Each number is 200 + 30 x the weight over its row's rms, rounded and kept within 0 to 999. Layers, rows and columns count from 0. The size before them is the row's rms in percent of the matrix's.

# layer 5 MLP down, 512x2048, rms 0.0896, rows 0-108, columns 832-895
100,220,166,182,251,187,187,214,276,182,232,180,184,196,175,216,232,176,174,231,203,184,252,206,246,270,209,208,176,177,201,186,217,190,225,237,189,212,204,206,182,215,216,178,216,213,223,200,224,194,211,269,235,198,189,178,189,165,207,247,227,198,230,237,186
099,180,210,210,191,157,226,184,147,165,237,178,201,212,225,197,235,233,279,228,154,179,217,218,198,188,193,169,270,212,177,217,215,284,228,212,196,165,177,209,191,247,200,217,198,165,197,208,212,225,178,195,251,226,213,216,213,163,180,211,210,153,207,174,162
093,214,177,164,184,217,159,170,255,173,199,186,210,225,221,178,202,214,196,225,144,220,199,177,178,212,226,164,236,190,173,202,215,168,182,212,177,162,146,174,196,213,222,233,123,153,184,173,177,172,187,242,196,219,236,189,218,235,227,186,254,212,197,255,146
108,271,193,222,174,173,237,179,186,238,219,224,167,161,213,215,226,199,187,205,163,176,187,198,203,177,155,208,141,206,198,227,213,191,237,224,188,208,222,188,192,176,193,163,209,222,204,249,169,251,222,208,235,200,228,210,149,147,225,169,226,224,214,259,223
101,208,191,193,221,140,226,221,242,190,197,201,195,211,204,210,161,190,163,205,191,191,168,187,228,217,198,237,274,232,178,227,241,202,210,200,238,180,202,207,241,197,213,240,184,187,165,178,172,139,165,182,209,232,161,184,198,242,221,221,186,163,201,212,205
105,210,156,274,230,223,213,236,179,168,188,178,211,208,180,226,271,207,181,208,159,208,147,228,143,145,246,150,229,170,232,230,176,163,161,259,168,236,156,204,232,224,213,233,174,196,202,203,183,187,141,176,189,209,193,198,168,203,180,253,237,216,174,202,181
097,162,179,216,241,217,163,208,185,173,239,207,189,228,200,231,181,223,172,209,240,159,184,227,208,160,207,246,223,137,154,194,204,244,198,162,170,217,171,197,178,230,201,201,236,210,229,222,228,249,249,171,204,207,179,148,177,228,182,247,119,192,177,198,222
103,216,202,210,170,226,160,200,166,189,188,195,168,211,177,126,232,227,224,222,189,235,187,192,237,191,218,203,179,292,266,206,180,187,172,195,229,200,209,205,246,177,191,228,251,161,221,145,173,211,197,192,218,217,159,186,219,273,220,193,186,262,196,198,209
101,216,168,219,267,156,204,180,190,194,171,213,199,186,224,175,143,191,210,194,222,169,283,167,205,244,194,246,227,213,186,231,251,213,226,183,182,193,226,171,194,210,193,177,210,197,193,209,218,205,228,208,230,216,218,218,155,205,169,215,197,182,185,245,206
109,178,206,129,195,239,213,211,196,196,146,175,150,163,227,227,160,180,239,238,191,134,217,148,156,231,213,188,185,204,159,180,225,329,230,234,189,224,182,181,164,263,163,203,168,188,157,191,215,186,175,288,210,191,195,212,197,225,178,196,139,154,205,204,199
099,241,187,150,144,245,171,179,201,150,193,211,268,245,244,198,188,181,243,206,181,196,235,215,193,197,222,257,249,127,190,213,173,141,208,190,184,258,147,170,199,221,176,202,242,231,192,140,207,214,194,218,189,168,187,219,190,173,249,190,227,195,228,248,196
098,197,166,150,178,171,207,206,146,206,184,239,193,218,219,225,136,224,201,209,214,177,209,233,212,176,251,215,275,184,195,185,194,209,208,254,217,209,182,210,165,260,193,222,224,254,207,221,228,222,181,212,199,246,208,201,175,212,171,217,193,174,219,239,249
101,209,241,198,246,114,217,167,202,172,160,212,230,216,249,179,222,166,196,243,149,231,233,170,165,259,198,186,257,213,167,156,169,148,195,188,202,162,163,230,171,149,202,231,177,149,173,203,187,182,176,128,241,207,231,195,223,231,217,234,219,234,182,174,210
097,192,193,228,207,146,221,199,238,189,162,197,182,162,173,192,203,231,205,219,213,189,228,213,179,172,179,161,203,223,225,242,184,148,218,212,149,221,179,170,174,229,234,232,163,222,261,219,206,208,211,185,194,257,234,178,201,184,159,195,260,202,183,202,210
107,222,251,161,259,168,159,159,225,194,198,146,233,198,207,213,160,209,216,196,175,223,220,207,195,155,218,221,202,177,169,207,190,195,227,244,182,165,197,201,244,167,205,225,180,180,217,196,176,202,170,214,206,234,231,223,230,182,205,237,187,203,246,186,157
103,180,176,172,89,189,206,223,145,198,190,139,208,233,200,190,219,173,172,225,236,227,220,192,194,223,167,236,227,215,247,217,247,137,213,193,143,173,203,185,180,106,162,265,181,194,169,224,177,207,152,190,233,168,246,188,218,184,222,185,241,112,184,240,225
100,221,174,242,210,178,176,200,243,186,179,211,231,198,154,133,193,186,171,167,196,190,170,189,189,225,188,256,223,185,212,189,153,213,191,199,173,155,217,160,182,164,169,233,209,163,221,217,237,210,197,260,160,229,214,215,220,217,213,249,224,227,210,221,208
099,219,148,183,207,230,238,232,204,205,260,193,184,200,185,186,202,224,240,213,184,216,249,215,211,185,127,190,164,172,203,240,180,221,231,228,173,234,214,181,199,209,170,180,160,229,207,186,201,169,234,216,244,226,230,194,102,217,229,185,203,159,164,236,191
099,185,166,160,200,197,205,245,152,192,230,237,203,175,209,166,217,242,194,281,176,191,235,213,250,208,200,231,236,246,173,217,206,231,189,247,176,170,185,204,257,146,176,182,195,170,178,177,206,208,200,193,162,250,225,206,201,213,252,237,150,197,199,240,173
094,260,211,261,171,236,173,179,154,164,224,228,209,186,200,192,179,151,195,170,175,230,146,226,205,176,183,211,151,213,197,208,251,220,238,206,218,187,224,191,203,198,219,173,264,213,149,194,153,195,201,172,171,198,180,225,210,216,222,170,245,191,210,121,174
102,169,208,186,204,186,165,214,198,157,207,155,218,180,171,164,158,151,191,209,188,210,218,211,202,246,224,195,188,214,194,182,222,206,212,166,169,214,206,198,186,241,155,230,200,250,179,178,214,140,221,201,182,188,132,195,181,239,225,206,219,213,159,194,202
100,263,182,199,225,193,196,193,167,228,252,259,220,204,196,235,208,177,145,146,196,141,209,180,225,195,233,169,196,208,151,197,184,220,265,179,196,187,215,194,208,225,201,225,255,241,158,192,184,206,225,216,233,225,248,209,201,153,239,149,194,182,214,230,203
101,196,191,237,182,232,185,144,196,207,232,210,223,244,259,169,154,216,207,226,223,182,179,226,197,182,215,211,223,203,206,194,208,180,212,257,139,155,195,138,220,188,134,227,194,193,263,202,160,221,209,277,227,234,188,206,215,193,236,208,198,243,231,204,209
098,192,220,237,198,201,202,216,175,200,189,199,145,229,182,201,212,178,198,196,152,206,153,178,249,175,164,210,192,193,202,198,212,215,195,216,174,186,199,176,231,239,199,191,182,181,208,177,219,205,212,257,218,188,191,193,275,223,139,181,207,184,175,180,182
098,242,201,289,232,196,226,233,171,245,183,233,228,254,197,211,253,211,171,153,157,198,158,181,217,167,174,205,220,226,196,150,155,187,252,143,190,178,188,174,222,200,233,233,226,226,168,219,221,193,208,183,203,126,201,223,173,204,186,201,206,196,240,198,219
102,289,227,212,212,171,200,208,253,220,177,215,251,184,242,196,114,235,198,167,180,222,249,182,237,167,204,214,233,223,220,190,215,212,225,174,192,203,259,202,206,229,204,203,203,202,171,206,200,180,226,180,208,199,178,210,231,199,181,147,251,188,236,205,229
098,243,182,209,166,273,207,205,219,188,181,164,235,185,181,217,188,191,161,199,142,193,209,175,155,204,208,118,169,223,183,215,190,162,229,154,189,168,219,190,197,231,208,163,222,221,163,203,160,214,241,190,184,204,209,204,185,226,225,203,211,237,134,176,169
098,162,213,234,195,177,174,186,211,163,234,213,171,269,176,199,177,195,213,256,177,171,261,163,183,200,191,151,215,181,169,162,216,170,175,232,169,209,243,191,241,225,225,211,220,244,203,153,230,199,211,185,218,169,185,201,243,213,198,170,190,198,189,177,236
097,222,190,253,216,204,194,165,195,235,172,195,183,232,133,174,221,219,218,207,220,162,224,173,159,188,226,249,168,193,170,154,211,210,170,243,210,205,240,158,236,144,232,234,171,209,241,254,177,265,161,163,181,162,210,191,242,216,256,200,201,166,172,193,230
095,174,202,188,186,198,206,127,235,166,189,216,238,253,212,223,169,208,174,165,185,191,220,178,141,165,174,218,231,189,196,181,220,214,151,161,243,180,250,170,187,210,199,214,211,203,186,203,216,148,184,210,230,219,245,191,194,242,173,165,216,172,178,201,203
096,187,269,195,159,173,242,209,151,202,170,188,195,182,176,189,185,210,220,213,185,228,183,208,249,202,176,203,182,212,217,159,181,190,215,146,203,190,227,238,257,136,177,214,234,169,184,204,194,197,184,226,219,235,240,189,213,178,231,169,243,204,227,202,237
099,182,268,189,232,230,242,263,170,217,151,210,190,167,177,196,206,221,173,245,201,173,203,269,180,208,181,238,188,192,179,174,250,147,204,160,196,172,191,195,241,151,145,198,130,176,242,156,243,215,192,202,191,222,227,216,222,236,218,228,208,164,201,208,206
098,206,202,235,195,226,244,180,217,251,221,213,189,237,193,169,180,202,187,202,162,214,245,221,225,162,244,192,207,196,216,204,189,199,218,176,142,139,159,221,213,195,220,205,197,252,201,169,274,235,202,212,191,246,177,210,194,212,172,263,208,156,220,170,179
097,234,187,179,198,215,172,180,232,219,187,172,184,171,214,212,176,173,203,242,205,143,243,249,207,198,208,179,245,163,191,162,176,200,178,241,209,201,182,219,241,233,201,183,213,245,221,138,183,257,227,227,219,111,140,227,175,136,157,204,224,187,212,182,180
107,184,240,226,205,159,157,170,201,241,188,171,250,202,165,194,235,265,201,213,182,231,196,241,200,165,206,186,207,174,183,163,223,201,266,191,181,192,220,169,200,238,179,214,155,175,232,258,161,263,187,200,205,196,236,210,146,146,228,157,195,215,140,187,221
096,222,157,233,218,205,236,160,221,171,193,173,210,185,180,238,132,219,208,176,183,178,196,195,315,193,188,222,199,256,211,135,200,190,251,201,203,203,192,103,187,181,126,202,199,217,171,187,200,177,232,228,196,239,196,230,266,224,244,225,180,238,225,202,166
100,195,215,260,215,172,178,226,209,209,200,247,125,160,170,184,188,139,266,192,228,149,229,230,200,212,188,230,225,239,207,202,171,198,257,221,185,213,286,164,168,223,208,185,243,221,197,182,208,166,233,192,181,235,216,167,228,168,194,217,224,204,206,189,166
099,252,204,192,181,217,203,203,264,211,191,220,247,209,148,207,161,236,192,204,212,156,230,184,222,143,247,220,192,174,210,197,272,218,96,172,194,200,226,219,196,231,195,212,204,222,197,168,225,227,191,257,200,200,201,212,225,242,204,167,157,163,222,162,203
100,240,209,193,200,141,216,236,164,222,138,205,163,199,132,191,162,161,235,167,204,208,259,131,186,204,184,259,185,222,185,235,176,184,229,182,190,192,197,248,186,213,173,176,189,155,184,233,145,216,195,153,135,165,195,196,185,193,211,174,190,177,161,190,269
103,258,152,193,213,197,179,167,238,229,179,204,151,189,159,207,217,188,192,159,151,195,213,177,205,201,227,185,178,145,217,240,212,201,176,177,216,248,254,212,180,189,188,212,172,211,209,206,197,218,203,236,186,209,242,187,244,162,265,190,242,206,188,196,274
101,171,288,245,163,186,268,217,187,165,212,186,168,183,286,173,163,141,204,166,168,168,225,231,182,165,186,182,187,223,147,233,185,185,246,242,188,223,231,193,203,156,230,179,187,189,180,254,160,211,194,236,184,202,191,213,235,226,242,190,226,157,244,211,169
102,155,197,205,196,183,196,174,199,213,199,211,165,185,174,264,224,196,207,238,158,221,150,186,207,221,224,168,165,219,230,252,223,240,190,198,188,220,215,182,221,239,216,218,171,155,209,204,223,194,173,234,219,211,204,182,240,181,215,213,174,171,192,185,239
099,164,196,237,199,254,229,204,144,204,227,227,186,187,272,210,170,173,209,207,195,192,179,256,199,240,230,233,163,192,158,233,244,214,218,147,208,166,189,238,267,229,141,211,199,179,232,151,176,208,220,254,189,189,160,241,173,187,215,164,238,204,225,158,216
100,219,112,197,226,189,197,206,164,218,184,177,175,205,198,206,222,258,217,240,214,188,156,210,247,237,145,191,228,259,170,202,229,222,188,248,176,213,255,231,261,221,188,166,213,195,191,273,171,219,215,179,183,175,183,186,262,211,224,190,195,163,143,245,199
096,213,177,192,182,232,185,184,185,182,232,257,185,251,216,191,195,164,207,209,208,198,192,243,200,257,182,137,170,240,175,163,203,190,200,217,206,188,150,221,203,177,205,203,208,217,193,220,220,154,193,232,253,202,121,233,174,270,210,223,178,232,177,219,222
093,182,232,236,201,173,161,209,201,213,184,200,215,249,242,214,201,195,193,213,158,200,211,218,190,166,225,216,223,172,218,175,173,229,183,200,167,179,155,206,210,219,191,198,244,191,210,205,229,196,206,208,180,156,183,239,195,204,200,121,215,216,144,206,196
097,220,149,171,224,181,191,208,223,166,191,218,196,134,229,173,249,200,212,197,155,176,205,166,142,214,188,201,179,242,198,184,244,196,181,178,194,170,198,210,204,213,172,131,164,227,170,218,226,159,179,153,159,167,175,205,216,194,180,236,227,223,219,150,216
093,249,173,230,147,185,206,216,264,245,126,177,216,186,181,147,213,212,240,191,155,205,177,171,189,161,203,167,201,239,241,236,226,195,196,241,165,208,238,196,231,182,176,208,207,165,172,156,173,220,220,191,165,181,183,226,240,177,208,201,202,268,255,214,213
101,225,197,225,197,200,174,164,160,202,218,144,214,215,287,188,165,217,205,129,194,189,185,180,152,150,239,201,216,226,167,173,203,190,157,195,178,158,162,225,245,213,254,168,231,252,180,237,209,223,156,230,162,201,234,191,232,233,195,145,198,216,247,186,156
101,171,269,272,228,210,164,195,218,191,186,225,196,151,205,175,200,190,175,197,215,240,217,213,167,203,261,222,213,242,159,154,231,211,238,208,196,257,200,200,182,213,217,208,157,208,166,253,204,218,227,186,226,187,218,255,283,164,219,157,202,204,180,224,188
100,150,212,152,180,202,221,180,173,225,223,180,207,223,173,211,174,221,218,212,173,227,153,244,199,198,228,237,168,260,260,167,195,195,199,152,185,183,225,210,193,215,230,186,172,176,237,196,200,198,214,174,232,214,224,206,214,202,208,142,245,190,280,171,203
096,226,218,159,196,192,188,154,195,209,193,244,194,242,235,224,176,193,203,239,181,157,247,207,161,208,203,168,183,229,205,222,204,161,208,220,229,246,202,220,220,168,180,182,201,219,208,222,204,218,196,254,198,237,236,142,200,175,175,253,183,243,155,220,223
098,200,147,192,161,169,188,208,203,155,249,204,206,180,230,199,216,209,237,175,227,205,208,219,200,174,232,181,193,193,208,181,181,164,149,174,152,195,177,222,214,225,159,155,170,150,177,237,207,211,186,187,179,179,214,189,225,225,218,155,245,199,154,185,243
100,172,210,147,207,245,259,133,238,189,244,198,195,202,194,165,179,210,178,201,224,192,221,278,248,173,183,199,179,222,214,187,203,193,146,165,192,216,210,240,212,175,225,172,198,192,187,163,207,183,189,187,214,209,166,244,219,185,231,182,174,184,203,189,173
099,203,222,202,203,229,146,200,220,194,192,188,214,204,198,220,231,180,130,240,224,192,172,168,203,232,154,192,170,161,204,204,216,208,205,181,220,179,200,189,166,237,204,211,253,204,179,233,251,190,218,151,224,179,182,149,192,232,154,163,213,155,239,175,185
098,162,230,208,164,205,146,159,220,230,216,154,187,266,260,173,182,203,176,156,206,181,200,152,231,141,154,208,225,212,212,180,242,199,198,221,160,205,246,162,173,221,154,209,198,253,225,189,248,203,187,181,201,180,244,177,196,200,187,234,207,166,225,175,220
097,256,233,154,213,210,191,239,228,183,224,178,191,134,177,176,242,221,234,192,172,203,210,240,155,238,149,169,242,222,222,209,170,177,212,222,185,177,164,219,233,227,251,210,209,222,245,212,215,168,236,198,197,180,203,248,208,219,192,182,166,192,196,166,253
099,208,212,223,205,204,226,188,189,197,212,182,146,126,233,225,175,262,198,214,197,216,162,206,230,195,208,169,199,234,205,183,217,176,133,181,190,273,193,238,192,190,114,155,189,182,227,206,142,171,231,205,189,198,217,237,174,233,207,209,182,158,157,186,256
098,233,186,200,205,229,224,202,181,150,246,186,220,220,255,235,200,189,186,196,190,181,186,179,209,198,208,167,212,189,227,177,185,195,211,210,224,154,252,220,139,250,207,219,229,130,208,216,195,207,217,165,207,195,195,186,214,228,205,206,204,210,172,202,195
101,227,216,167,186,151,213,159,249,204,208,210,182,201,151,186,214,224,186,222,190,234,216,223,222,175,198,205,232,224,228,181,184,191,194,221,207,180,228,211,169,239,177,251,214,198,200,187,242,199,232,185,215,204,179,179,217,184,183,215,162,264,230,215,213
099,188,198,222,233,178,158,228,211,172,243,213,213,163,190,157,198,155,190,190,194,209,227,215,248,192,161,181,214,255,237,207,211,163,230,117,235,253,205,208,228,203,152,217,191,208,232,126,234,190,231,174,151,234,208,190,180,210,210,246,210,219,223,261,212
104,188,192,172,189,196,188,156,219,231,227,181,178,222,220,166,186,241,223,208,177,246,223,225,192,213,238,149,230,195,201,210,218,199,171,222,151,184,182,245,241,203,218,213,192,189,177,195,177,210,195,172,163,233,174,196,270,193,216,224,256,215,180,231,226
096,231,199,245,177,170,202,192,197,224,165,164,154,104,172,224,177,234,235,232,132,216,191,205,202,217,192,207,166,221,179,174,173,199,172,222,179,201,287,187,227,236,218,111,167,212,258,204,192,205,206,218,186,135,153,179,198,209,201,206,153,151,281,169,207
099,139,225,189,174,181,189,178,207,221,238,280,201,208,227,196,225,212,190,153,245,214,159,248,256,197,243,225,219,206,210,218,212,259,192,145,161,194,252,189,187,274,188,211,195,153,151,178,173,145,193,194,244,203,157,218,170,186,221,192,223,232,167,213,221
097,220,157,144,276,175,177,201,191,173,199,200,176,160,197,201,232,176,168,169,214,159,215,175,178,186,228,208,145,207,146,177,162,204,238,207,140,170,167,246,197,239,205,237,181,266,245,197,212,257,244,218,170,197,179,253,199,188,208,259,233,175,166,216,222
099,200,164,251,215,242,210,211,209,193,161,194,184,185,181,213,208,221,107,178,263,165,196,171,168,194,148,183,177,214,214,148,178,199,233,184,221,164,205,181,173,157,215,196,231,205,249,201,212,198,223,224,197,164,193,195,140,199,185,213,190,171,205,142,224
097,225,240,192,194,189,218,194,156,188,176,207,183,179,219,219,227,225,175,213,258,157,187,206,226,211,221,200,265,204,234,169,161,239,158,198,171,219,167,173,168,222,179,182,191,196,215,204,127,230,168,178,217,166,176,201,126,181,191,198,224,242,244,242,168
099,166,215,175,206,216,186,184,256,176,182,165,211,191,172,199,168,207,245,235,192,199,213,198,178,212,179,210,197,189,210,191,142,223,239,195,255,199,234,248,231,233,190,240,211,175,228,191,228,161,194,177,212,234,216,199,267,172,273,245,145,194,195,248,227
100,238,165,157,162,156,190,184,216,183,177,143,188,183,241,177,252,234,160,189,157,207,191,155,167,229,197,196,200,165,180,206,253,199,224,229,189,206,235,194,239,194,205,233,214,180,210,201,210,224,202,180,182,169,221,200,230,213,231,202,178,225,185,201,206
100,207,246,107,213,209,198,191,226,179,201,291,213,168,209,175,169,177,217,175,194,201,232,158,204,214,203,185,231,167,155,150,229,195,187,172,246,234,191,173,136,226,208,130,223,225,181,203,239,208,271,209,194,217,226,172,219,229,178,172,185,196,165,211,221
115,249,206,260,176,174,222,247,195,267,170,197,229,125,182,214,231,165,187,187,198,188,161,227,226,244,204,242,136,248,206,206,218,249,159,209,192,204,187,200,209,204,218,195,234,251,242,158,185,156,149,218,181,221,188,217,191,216,169,199,210,209,218,220,141
099,196,210,208,212,271,208,156,204,162,194,235,196,209,212,181,225,273,253,208,185,226,169,217,209,238,223,228,193,216,200,188,217,198,167,179,162,189,193,244,231,220,187,200,200,252,190,205,229,191,202,179,180,175,225,222,261,236,225,221,232,224,188,192,207
099,233,156,195,201,221,220,195,190,194,179,219,185,215,191,234,152,171,277,217,189,196,192,210,189,165,168,147,237,230,187,188,113,223,164,195,189,158,149,161,175,203,210,258,174,201,172,197,155,186,178,195,131,226,196,199,160,211,250,232,203,199,182,218,185
100,233,194,220,186,163,139,180,185,213,173,179,157,211,225,195,147,200,153,136,168,198,211,245,199,196,194,141,204,213,199,208,173,230,173,227,162,234,273,138,212,189,210,202,203,200,189,216,202,218,222,228,232,154,176,208,145,209,216,189,194,262,262,185,171
095,159,225,220,216,208,177,134,233,158,160,120,172,254,171,182,146,215,170,206,212,174,213,199,205,241,208,209,157,183,196,209,232,202,148,215,146,151,201,219,160,241,197,227,168,179,205,210,167,203,184,203,221,201,148,246,179,145,172,236,196,113,201,168,227
106,169,215,226,194,220,234,191,259,199,229,199,175,180,197,183,180,167,207,163,150,212,202,169,172,194,185,216,195,216,192,245,197,194,182,192,221,180,279,170,194,199,190,185,254,224,188,207,192,225,219,199,166,212,239,154,201,237,192,261,234,191,182,258,252
104,209,189,143,111,214,177,217,221,203,189,213,238,196,225,201,173,223,178,178,210,204,211,184,130,182,206,239,210,223,206,201,188,213,210,233,191,210,190,194,182,217,188,240,205,247,248,153,246,218,233,191,201,186,148,180,169,200,197,173,212,226,147,185,220
098,180,195,222,198,219,197,216,207,184,203,191,205,293,218,238,171,237,177,208,147,230,184,201,152,219,192,176,234,232,199,228,133,174,150,193,203,199,225,232,211,166,203,201,207,144,150,143,189,196,206,199,182,126,190,193,196,221,203,182,197,212,147,180,114
097,199,267,252,183,199,210,248,221,241,202,201,191,241,155,176,184,232,147,223,189,231,217,198,211,106,163,180,226,224,169,183,200,185,198,206,231,196,248,190,187,189,176,139,173,198,156,188,182,143,221,176,251,201,198,224,213,169,151,199,191,155,247,149,167
097,249,216,203,221,206,207,237,206,198,201,250,230,175,247,234,241,176,182,222,186,149,203,147,199,184,228,214,226,219,208,244,245,182,196,205,196,230,136,235,163,182,178,232,182,184,168,195,172,160,230,230,165,283,205,205,196,137,168,252,223,174,195,189,203
100,228,172,224,165,206,223,177,230,164,202,167,260,169,204,234,160,229,188,236,174,176,218,192,219,235,169,148,180,170,181,223,136,222,291,196,214,139,187,149,127,207,209,239,231,209,213,205,236,221,175,182,164,242,196,194,201,236,250,196,181,169,191,211,174
101,204,174,247,230,187,235,242,202,221,189,182,183,185,242,182,169,238,189,213,204,184,211,215,234,234,193,173,177,240,157,181,155,211,244,205,223,180,159,252,197,212,202,128,211,190,164,197,205,194,258,161,229,185,159,211,241,227,206,210,196,202,189,200,207
100,244,166,173,274,319,154,207,226,234,217,177,145,229,161,213,185,159,130,194,157,202,250,216,193,158,155,247,230,193,129,143,203,216,189,177,190,252,263,220,235,239,221,186,206,194,169,227,177,208,187,216,237,154,207,259,188,233,224,226,207,232,183,195,157
095,156,160,242,197,205,155,219,170,237,177,165,244,193,225,231,224,213,216,252,188,227,158,238,190,228,145,206,202,207,177,192,169,229,199,185,205,179,205,200,221,165,183,198,232,219,180,195,214,196,183,216,196,198,190,174,205,215,237,221,209,190,179,199,190
100,208,200,204,173,157,203,212,230,258,187,190,231,228,244,178,218,180,156,208,162,213,271,167,228,218,233,245,187,285,209,252,197,207,213,279,128,183,179,145,223,206,190,187,197,184,221,216,222,205,203,182,208,218,229,174,199,200,181,193,180,174,219,254,211
096,196,226,217,269,148,167,216,183,220,223,217,246,222,227,244,231,208,254,199,207,150,203,215,225,215,231,224,207,177,182,215,164,175,194,156,165,214,210,222,219,144,204,187,166,161,193,203,169,213,224,232,196,217,230,197,233,187,195,225,238,190,203,236,230
102,182,180,174,218,245,191,227,209,175,158,168,163,180,251,225,200,222,215,169,219,199,240,165,178,241,186,184,166,181,203,221,191,200,203,263,214,181,224,200,193,185,113,111,180,165,190,235,234,255,182,229,223,248,160,224,257,186,197,206,173,184,229,262,202
113,200,194,178,236,201,213,207,183,174,216,192,129,216,188,196,189,183,215,218,228,192,223,196,210,211,207,220,189,227,169,163,225,179,224,245,249,225,215,167,202,220,131,211,157,247,195,169,182,188,230,257,227,150,159,267,183,188,187,222,166,211,200,167,124
099,156,177,106,216,243,247,226,207,206,223,152,172,195,193,237,159,198,206,194,172,247,156,191,220,230,194,200,160,220,234,210,216,189,191,210,189,173,200,185,182,173,185,146,152,182,184,199,217,148,147,173,209,183,149,203,223,201,212,287,244,147,219,217,231
100,219,232,226,209,162,184,179,167,206,213,214,180,221,177,174,206,241,253,166,177,241,183,210,267,240,192,188,252,214,187,202,228,203,206,205,170,181,231,201,151,214,219,134,157,224,223,216,107,174,250,191,222,181,169,118,177,185,202,229,218,209,221,227,191
098,210,161,253,168,168,160,212,307,156,157,152,150,197,198,189,250,182,174,218,167,182,174,215,226,174,221,183,215,205,251,188,223,197,229,169,180,209,206,234,184,204,223,218,204,212,184,186,222,174,161,233,224,240,229,229,172,240,240,203,183,214,187,163,187
098,187,200,230,177,235,232,228,153,187,219,231,203,162,252,179,241,177,211,183,189,214,201,147,153,222,263,185,232,180,204,235,199,257,169,170,156,199,187,260,173,139,201,238,170,234,276,207,230,211,196,215,218,232,153,188,192,210,214,162,205,228,236,217,222
101,209,185,210,210,203,192,173,193,156,231,247,236,194,214,181,167,191,187,240,168,192,166,228,198,219,224,184,212,201,226,208,214,210,168,200,214,207,237,158,157,206,231,210,136,182,156,238,209,210,207,182,165,196,216,209,168,227,204,194,218,210,236,260,218
101,165,211,186,146,200,235,238,206,180,156,227,200,234,210,177,152,223,153,251,206,185,233,200,192,180,239,203,189,188,200,206,159,191,226,184,172,140,166,169,186,202,238,244,161,192,233,271,205,241,210,217,213,145,185,210,206,145,199,212,189,175,150,144,221
100,192,196,130,195,249,206,135,199,178,202,172,175,185,171,193,265,203,167,178,169,222,191,265,252,216,205,229,182,196,165,222,133,216,173,201,219,153,177,173,181,181,190,184,213,172,179,163,205,201,147,222,249,238,227,205,206,162,216,140,190,140,214,208,226
101,182,204,191,219,204,198,197,177,163,219,195,201,185,190,221,213,133,147,280,228,226,156,191,210,164,277,172,207,205,204,221,206,217,228,243,206,247,214,239,152,244,186,168,135,294,223,215,180,170,233,239,200,232,182,183,197,266,206,228,262,192,194,182,184
102,189,191,177,169,223,168,177,145,170,230,165,203,208,205,217,190,222,163,232,196,250,225,260,191,173,201,206,191,213,238,181,208,227,217,198,244,187,266,240,176,266,172,172,176,188,226,186,203,180,205,230,245,207,186,196,195,234,234,212,212,217,211,221,240
101,210,146,220,160,175,131,187,214,200,175,252,256,139,198,226,201,248,282,251,209,179,123,222,130,221,187,174,215,222,228,225,222,180,201,232,191,174,220,144,198,203,169,206,179,175,216,184,216,208,145,136,203,219,222,166,202,174,223,236,200,216,165,194,225
103,168,195,194,190,213,215,235,177,159,228,193,251,136,222,214,179,259,198,186,212,207,223,216,214,261,158,187,217,208,265,181,227,206,229,126,184,213,256,221,159,222,239,211,195,302,245,191,238,184,196,212,187,247,265,212,251,151,257,188,190,208,198,202,223
103,190,217,209,213,187,144,258,251,160,230,197,245,132,177,181,247,211,194,190,196,181,177,186,222,188,180,192,177,256,191,187,163,164,221,183,187,203,185,255,228,215,232,175,187,214,203,186,212,202,179,190,182,151,167,195,226,177,167,179,205,172,227,212,204
099,239,229,203,172,213,184,204,175,248,143,189,183,237,187,209,208,247,169,180,213,207,199,247,234,184,170,210,207,219,238,199,232,206,160,171,183,204,204,252,202,197,184,171,190,183,203,194,199,250,185,206,161,207,220,237,221,193,219,219,182,157,161,166,210
098,218,149,185,170,209,187,213,215,164,193,212,203,161,243,191,197,148,196,153,221,189,209,224,211,212,215,194,228,255,190,167,214,202,180,247,184,197,235,211,205,188,160,190,232,206,218,221,160,234,212,214,206,217,202,184,151,194,216,242,168,190,208,158,251
106,231,169,192,206,143,186,254,243,185,211,227,207,233,195,180,247,221,138,220,221,185,250,199,241,205,249,217,218,272,135,235,179,225,272,173,211,153,174,204,222,180,233,245,226,222,168,242,207,184,196,139,230,216,203,203,253,159,176,220,232,194,198,165,260
168,183,212,173,277,160,237,205,171,210,197,194,184,169,232,217,198,169,141,197,226,215,225,140,167,239,214,206,256,218,188,179,134,255,200,204,244,205,196,191,142,213,181,194,191,160,170,220,217,222,278,167,213,224,179,190,205,223,217,272,191,209,214,198,189
100,271,169,182,183,216,245,182,197,216,190,187,182,151,240,161,170,243,216,233,175,211,211,222,176,156,211,218,206,224,193,199,175,166,188,199,203,147,193,219,255,217,193,179,239,235,190,209,171,164,187,204,195,240,227,226,147,226,201,224,177,185,214,161,165
102,185,170,194,204,174,161,164,227,220,147,217,162,182,203,205,189,168,173,190,155,176,239,249,193,155,160,168,180,194,182,205,228,221,139,177,223,215,222,192,253,252,212,137,162,219,183,173,165,221,203,204,166,200,200,242,274,209,186,157,221,263,220,223,258
103,228,159,168,246,198,210,178,196,267,208,212,212,174,213,198,222,250,180,148,279,194,230,178,134,193,181,228,207,164,165,221,170,252,141,197,155,219,185,125,239,224,195,149,174,218,216,218,227,204,195,189,201,150,203,238,233,176,204,227,169,231,169,236,189
101,197,224,246,194,180,220,205,188,275,212,194,266,188,225,157,201,218,214,214,231,220,225,195,225,193,147,185,222,232,185,188,184,169,242,152,195,162,213,204,209,176,236,196,213,242,242,159,200,156,183,212,181,182,244,207,160,228,153,192,194,220,186,152,213
097,213,225,154,217,201,228,252,149,237,158,222,175,185,197,213,243,203,190,158,203,185,194,222,237,232,208,216,218,151,165,198,168,208,235,174,183,226,225,204,187,204,185,238,173,133,208,159,199,208,186,191,222,270,170,236,196,250,126,178,178,216,182,210,101